{"n_layer": 14, "d_model": 224, "n_head": 7, "n_kv_head": 7, "head_dim": 32, "d_mlp": 576, "vocab_size": 4991, "activation": "swiglu", "norm": "rmsnorm", "norm_place": "pre", "norm_eps": 1e-06, "positions": "rope", "rope_base": 25500.0, "rope_fraction": 1.0, "qk_norm": true, "attn_scale": 0.332, "bias": "none", "tie_embeddings": false, "parallel_block": true, "extras": ["some layers without attention", "local attention windows", "exclusive self-attention", "capped logits"], "init": "normal", "init_std_qkv": 0.0359, "init_std_o": 0.00679, "init_std_up": 0.0359, "init_std_down": 0.00679, "init_out_by_depth": true, "optimizer": "adam_variant", "lr": 0.00155, "lr_mult_up": 1.23, "beta1": 0.9, "beta2": 0.99, "lr_head": 0.00785, "grad_clip": 1.0, "warmup_steps": 496, "schedule": "wsd", "decay_fraction": 0.569, "decay_shape": "linear", "final_lr_fraction": 0.02, "batch_tokens": 65536, "seq_len": 2048, "doc_mask": true, "train_tokens": 540000000, "steps": 8240, "dataset": "wikipedia_en"}
Each number is 128 + 24 x the weight over the matrix's rms, rounded and kept within 0 to 255. Layers, rows and columns count from 0. Numbers have three digits each.

# layer 5 attention value, 224x224, rms 0.087, rows 115-127, columns 112-223
144110136150159106145116104125118092127114161102177137099106134124184144150099102082120109121156106139124128172128165122130115128140147165156089092123102142104142159131153184158164119123115124146099158100125139096169120112143148131097159138125130102109142140111152136116155133103156142125110118087170179190126159127149159082134215093131
115136154140100164117112122120133147075123118111149117133143143112097141109114121154127149126136115136120099131129154099173176132158114120079127148095136163075113116138131112152156140123164150118168121142098111109082119132123157094109115102125168155114136116137095114123184117129132114124118140113127110146138131139150153133182207096130
105143114156135125105120083144132136135128123115065119083177125128130096172159101086147118138148113123149136128107135118138065132155152148133099095131116101135133179120127054136159112124158128149127063104108165121151108104097151114149101168136134073133109178119147153116100090130161136120095131101135123165126119154101128126150105139114
139084117108147112108138153099116174127121108109169150141152159145110151073100178143113117135161099134109173164107111115151131095168084121141123159142139107092139105157116124126172087104148137130157116100109091076109150132125142138133124078151159151138104135114065137112159091139093098125152110121104072093105132186113139139053134069114
144162165104149154109075112150135067065095123126114142189077128135122087119116109160153103139147162119088126104147162127125112134102132167082164115124120133149146125159126065128110190105149123119169100164179162141130126144173114099097158105147140115149148129164129135111144133113134137106142137128128128162155128127160101105155154141104
174143125167130141148149101134163119136114111146079139125109110131126100104145125123124118118116096083098101100136100107135076110138137138165120122140146147110125097121177093141123118133093122116185144130108137129118153159143132100145119116089134107154152119115153133089122113121130150133154138124174113104133135136066148142097109131178
144146105116100161128161151145126152146148103096093099119159127124149131166161107152082096120103080110143086142107169154094116099124119138120109107115099127131126105131144139134104117092120085134125116102120139147092126138107136125132096120139093132123164137153117131119156135144099133131114132113131141073091155126125155152147193148117
127125115139115122147078153142056163136140123153104120103131127146186126103162200216146112106146131126160115147121150105153112112144127118084089110140116139121117108153164117147139165134112121118134139126146155150133123133143124058178143135134104103102094142154187142139122119134135129119113138134157108155151161098088159135102162167066
138164147157166151104115193125196156100123142121075145146152123153114097105147146109130150148146106127126140126147095123157160109141107082119089130150109118086154127143128068113117125147145116123066087117151102127125130138161120147121156166117123137157080138133159139131101100144183080104116165120157119089109105174095098111103071145146
109089133133128157119099133138087128093113170184132143113156115155131108147167149131141134138138149089186155118150143138111125136140131136140162094148145111098111156111119152137112142137124137136052154117143122137123123129146122106104113152065079077108147081137134117126092144119093138158137125120114133135116232121134133067145103104133
160122124103149122153136126128086133114118150118140171098117135132116126146076092181153109121132098075135187125135116091088111143117138122108157103177143118159158104112113127106139153109106097160122164096153142110158165120169136156071115178124147102124120083144094137118112173104151076128152108144135110106114165157124092127113135112135
101104126105146149106154118164155084131102139158074177135135166142097116157157151141095100128119158105151132090135092150157120146103161128141101124147134122110116122118127158158085134136105152142120103107161097124108084130119101156162154091081158087112131176109092118069110165125076133154132113120119140109159127124101112101113154099143
136138098094112127095074052081151123139132117158108144133133106151105094125142134124113103173161148153132179106124122147100064070134111151087086099113104119137132105115121111116157115155186133149117085108110113133145118148100097110122133110138122116133088166143138125124128078097132159137139120130126123117130143133093091120101117115129
# layer 5 attention output (transposed), 224x224, rms 0.0855, rows 115-127, columns 112-223
111157116120130151093128123106111111100124124155130182163144111142099101138111138154141101163145128159193142141136091148109100132127126148134094115124106163136098107148128153115126095132192165079137116147131120103088149192089125085127106108115130149142147120127133106124146123175086112108111154172095098075112082127136114165117126106131
074127106095100098138108079120110120143120139148125172146179118132134101142154088149148151096166144121192129168103115140051064110118176156149111129120134077200125133145135145084110124133136114163080137124120138133148112155099168168142118093107092126133116079122144099130109131162081127130155118137102138124127146157114156092098134124114
136104098137111141119150163112133123103137143130124152149093156126167110114146121139148100120126132128143135140140133094106167111108145175149149126121165132116086104129146188101120158088101149123136164151148104081136110149126139142116132127091124146119150098138118162128172146119127109100097154146147133106151094083116146138127145096126
114154122112166122139088157157158144188151170163126160080100117118090109113133139150102056164126150119154126108144109111147138142129136088090144141109113104123107150125112138206116110141119103128100161125116182138165102120121150126151109146150139122122120127112129111156074195160146106098115140166106130122109162137164104107166129158117
110142068160065108150126107110120111169131106148151121115128118116157158144160115082194148119153144148187164127066144108107110117112161140150118142108152146154126149138132137125146141088092126197174069096167151116159098134161162150152068124125140144140139133075124139151134149150134155109147131143165155133127132181108182084129135150189
081102125117133128159120163125092128108131089158179113096152159139077130124108129153110172115120150124154163144099204125138131095151126136047128156086123157145102120138078115153186104143152113143110096128137125105134113093171117130153142131128118156126100173153083092113074117146143181127126175124114107157167120136226084086157143136134
098109106123132111108089103132175115095153138146148129153098126120148112090106105120151134129147166115122154138127112160103100147117143121127103135148162094134126113119150121064106142171138169128093141154096141147112144107144109111101124132118113140097078089130131131161117122120120109137149109102106124167164103153127147083137139094121
092131122128116080161149094138166106087128104176155128103099127123090126118144089057078186135117175096110187089187159150130147115133187147144155132140148144144111139104130157098131153113167162128118124143123114079123105070147139132098134085085111177057154090096097127114111154104140125143136182106129126089126165167132086085159115102133
141092137108159082164167107133080087167135132086149150099120121122093150135142116140167145122124134144101122084149132073127113099131136118104155134205147150143114141102162140174137139095087180111153118126121183150148096083121147128147134142159139083164141130135106100115139156103134157122115128159101103177137119092137127125102082085106
158149143154103103145152101155129134154113076126163117184118149140136142076108089063067153106161111128109113156144129141158148099115107088135125136140111113134146142153116157076062132162155150097100135123123132141131147172097143108114093129142120133094135131120141104132147081128162112103103175069124151122119101109149131169112172126093
144145128151133130125114151105168148151111101104134121136131120118154123124134144085118083132112115134118078129124132154178153158118091077101132140132133151098112132138154119176071141151123130089122077096113132134172097152132122114137109139151142126109139180131116074093154136157140133089092184139158126115137111102146111149124132111119
160112107162116154155159084121142169135181160105154080153124126131170122105092126103097096176123083147107175141116087135092103123169124106118119150124071121135142165090085130094155084190137127115076160105103139114122171146075165101106090152114162191140110134126153157128095131108142106134170087127097131115074142129126148161117151154114
160122108118143135137124173112116141141133124164148139109107153105109157119115149124134134134108121143152107135153112117170178094181157122148141178133117132079122148119107164165146137121085102109164160147143136098113109162162144161166139115113110095168179146101109124167105148130117129131094161128112185104095083127141111167142152159119
# layer 5 attention query, 224x224, rms 0.0957, rows 128-143, columns 112-223
102175143116139108122105166141119173111100172114099143165111135116095151130155150128131126140143112079114108119096161176170107118189145093097151128109098144142130127170141118130067114112127209129112131103100137093100164125122063123115159120137123121096147168174153145147110146153127130118137134200137100107093109107101119202128136145135
119138113171114130130101132142144135104142155088155123107123142135142152168107131176155144162141112133151113142130151108157108117159120092152127159125121127135143128126122095123097142115126111166118114095157126124107121116145073157133127148125121169107147152083101157122158124165135118140135135160119117089101083152146141145133081147165
082146134160113098091122151157142116126129154134144126142132157139109118133137128147162133133140102155140091139159115157155142109137139096120098122134100099126144157074121159159121135089126116115153099132138121116087106122139087130139147149162129132098156134142112116122137088153098115123096156144105075094119117130116154165127091084159
123079129142137133124115110122131088132147085120142082106150110138153098136131088158136145137143147117159184163146115097098145150098136174133119139119164124138106122078123111119154128203161048142104106136119139157144104114109174149147123145140135110158098119096140087087117136107156145137090120093124167154168142124159086092130103126131
165139130106142124137132125156126116131144132131114148128122102119163134108099096090138118106122118171133144142111152108150126119100144150133113146148129144128140100128125139127132143127120138081109132169142119133153113157148160094111117119130126134146121104142125101147107143081128124130137149085114142167135113125121154070116113155130
172153115151150160147147149153123126141086176159148182143102160090079168136120170107154141151115072123132117093062095153141108117153161120141123160148057095090125106192093129103101119068126187144117165081098126094084127146120079117113130127105146108126127155135126164170111117141123122150107132158130106105186125137122135170123144148108
101118136150112128099147145104122134092087079147143129139126143124115126143126149139079108126145121109124083116125100161125126096143114139124146111122115104123128126158111108148134107131125157117133104099100124116134136102130120159149139156147155115143147152124159127136127112148090135122103145167157099092116084116139124151159138113105
085071119085104146107117117125121113106119091122152121092131092141136107132143091145152126108126161100120144142192114125125132148139110169152110088136129148175152165124132157146154129185143105083133094151127152144169124094126174165141096142185144144149160135106105098086137133124146161077116130113101144155085140076131097134145119069131
109109105107103121109114101109120099122154073135110098129145085115155104150136127151099092076130173135150138118162118112118128151157077151129137092098159165152165166080141140135132127189156102087093098138098148178146138085088156125126123145135140118156144157103172084090126110123103122106105149107126123127095128087117110133172132124132
109136115129138104115156115125092151132127119114101120127129112163141109124117102099126117078130131139099121150135129126149135103139135120115166113130128145135141152101139104118144137129105116135125135166139120164149143129125155082127159130153130129112150135127124088141113125110129149108153113119116150152104129125129159137116122143113
116094085132127130130119122118080138115138060107123101107130113175180080141134108146133072117140108076121149132175111124163142162140106155133118121144105149146185134130127119155137114154150111069120136174152155165172169098132135145111106086116137132167147158132151097115177160153119110110137151137119136131099122080140129130146106148124
092137147156116125106126125168141116126149083151130103140162110121126088099127115129149110147099146164150180149167097118138170156107102130124092093127150132134066160098138150133133145136122107155162102188134127133096105125119168155164135142163120122131115154136158105131109152154137110120112138102135127132175154150114071099118124147119
188087168127166145142097140152116178148099178140118150115126181113096127094138164102155154142147098133118111121096142147133150091111169068109134153121091109099117127139097133120120127100094123172122134125129119064106095172166068106121099127116130136120140110133137173168095151144102086130150131167097113128112101176128164098091144133136
112137143137146100144142176118103145140118099130124145139122144140109164127112146100126150124115081117095101118128159114133116129148125117091115113144134093126110128117132105119127119125097143136131120113143115126129105124117127128144127120118101095132129117145142165169159107122120130102088126152162114122145132145133144110113097141110
133126141129178144147130159187127107150095145155105136130117162098125154113167127140119158125126092162125102113087165176120134115148173119106120161102113122110139126118132141115107135137091133128078158109120108119125110117113127116162167125130159120098123118120125137135107142104103111115151112131122107127102112169121128108107123110100
170151127138132131137168155150110118119130144128151145121077137154114147117119159117165151152131124127097091145059168166134115110098164117078099185105123123095121106138175098140136105103065143174152166116102115106122122146140088105122170147095142139070154091181088174134146093137105178134124122158146126133108132133134147149114132130103
# layer 5 attention key, 224x224, rms 0.0942, rows 128-143, columns 112-223
098147162127122131132136152134128076115131147114141159119127165130105137112147138149120128157127100134112121127110149122141090096179139123139120143112145100101144123139148141154119124126124174128134155121150120108133120153103110099123128112135136139107127132148106151122093125180076124119153099114113129105092103157131141106111111137118
119151128153157140127094106130140138131130170093116196116125155119123137119159136152146157139127131094123109091108142124147098142139114109144134125149130101108118089173116103134098120127111163172090126124111122106090143118113094117112149136094097129123124120127118171144098149144133126151165115151126126117132110158132137138118122112120
117151135154153124122159154131116132138131137120143169138120158125132121153122096131172122130123101137116107108142121115126134093149121115131161120132114092116147118138096126126140155126150132133144092136120105111129130129131121063133116121123139097109127132130109154141131122147149123111102125133128123108125121138106128137102129107144
123098100137100112095132128117137129122138077143111078181160058128162121126112148095108128096113141122157145182170115109139167152102147144110110102110125141131094144100129119126147113151127100091129107143121148159132111101099175126131119107130129134156120134125185081108167132113136137125085172119139148164151128077136084137177153112165
151130144139110105132170148133139096132129132120124127100116106120156135123092122111120141123114126174135130153101134102137135129125122146155110145103122118118144123113162163126154104137145129114145139158140138135126135133131112130105117098149153146125166117129107125133137123107143131141122136113149139136139122144142134115123115154134
154130152159140162117161166119101122160118161174179159111126178156144170171104130105128114185107081122124122068092120138137121106148143079159125150130122090074136091185098122132107134102136143159111131091117092091110127153133062101110114127126160094079141143115106191163088171129100109145135118175097149090133115128129132136110084153102
116113131124131138114131115097139112099117083131129129143100151147103136125112141111111089101126139104128118106124101119139108119148125135125127133158110114135142130139108103109135120128124138108120115085123152134101121117153131173143137150153139133171131156119130076112115151164112133138120145162120122091111108149148120162151121103094
111102073085105132118130095118129125134125093118132120135133085131154098112157107118114147064129155103136137173179106110147157165130109116133108115160132176152136152148114135132107127147125088091160120159135156166138115073124162170152125119178137189145187117112157067093154127124152134119128158118127114144111127093153100141149155106142
082143130125122104129113078115149142105138083102092105140142073119134129123142160147101100054113159129157116162130107099141155161122090155120157109116153196157137182104148131103138082158139131055102119132095163183140155090094165149122110136152111166164144157145194070068112100130152124118127158088122122144095101090126131112164151127167
112126118140127089122160118101112127146139134110107117120141124145129109117129127111128121091092148173121113158111129102141140107164132157110151138138113158143136135105150125117128100136111123160145159146123129161132141130147132122137142122152125140125134129114124121138135127126122152119116122127146141150136122137116144150114146152114
086092073116141091107116146103143144130133107094113101108124101160146096104137117166121131066128125074122152142157087116141147185122136150116146113150102187175140128132140104122090148132100123094129126178153163157150152078121152154130097105119115140207145130147127090076146131076109114124145136104136124129123145132134109129146144127105
123118146132131132125123108116139114111165103153125149161130130114094102117123122122127112113132120132166137170173118121137140125114107158099130108129165146124080165105162171143126122149178124127143121169118119158136112124113141144129093140142106120130120132132132109117091138131140126105076121115125144136137138144116116126139137125118
161100176137142141121134173156116139156085148127144157112144191104129157126089150105139170163139083119108143126099128142115099055134154095136134154092100072099136112113091133152098153101121110136129125100101127082102090172173106123093086102104125082091127116158117164169090152144094116128111104150112148072129138131134120128082104137108
157118138162136094152155144120126143105136090119121102150112142138143134121154156092128120145094142136117117126103116106144173149130128091103105128171100119110133107108132093092126130152091127119126123119162109104118128132158141129140162145146131148137118126123124120130170111147114153114101130135133134139159104133112115137149104128094
137117149138134168125136132137115115159123181103110138129115142096137186111165147138135152151125084139105112130096135155135129074157146093122133174121114141115113088117157136099137112109090143129100185136120087123125088152121098101184135101131154120090131103129161156134137120104133134133139109146092124120112103168115153075091115137106
168128138148154147154135138143119106121116119148152143133082173134146119116126128126149155154126134105113135085094144140136139133142156132115086163130106095124139126129136101149121128125108117183135143088118132092102108126159135121132176138122143114102136125143111138138138124138116164123113105162153110132150117122126127137138127130103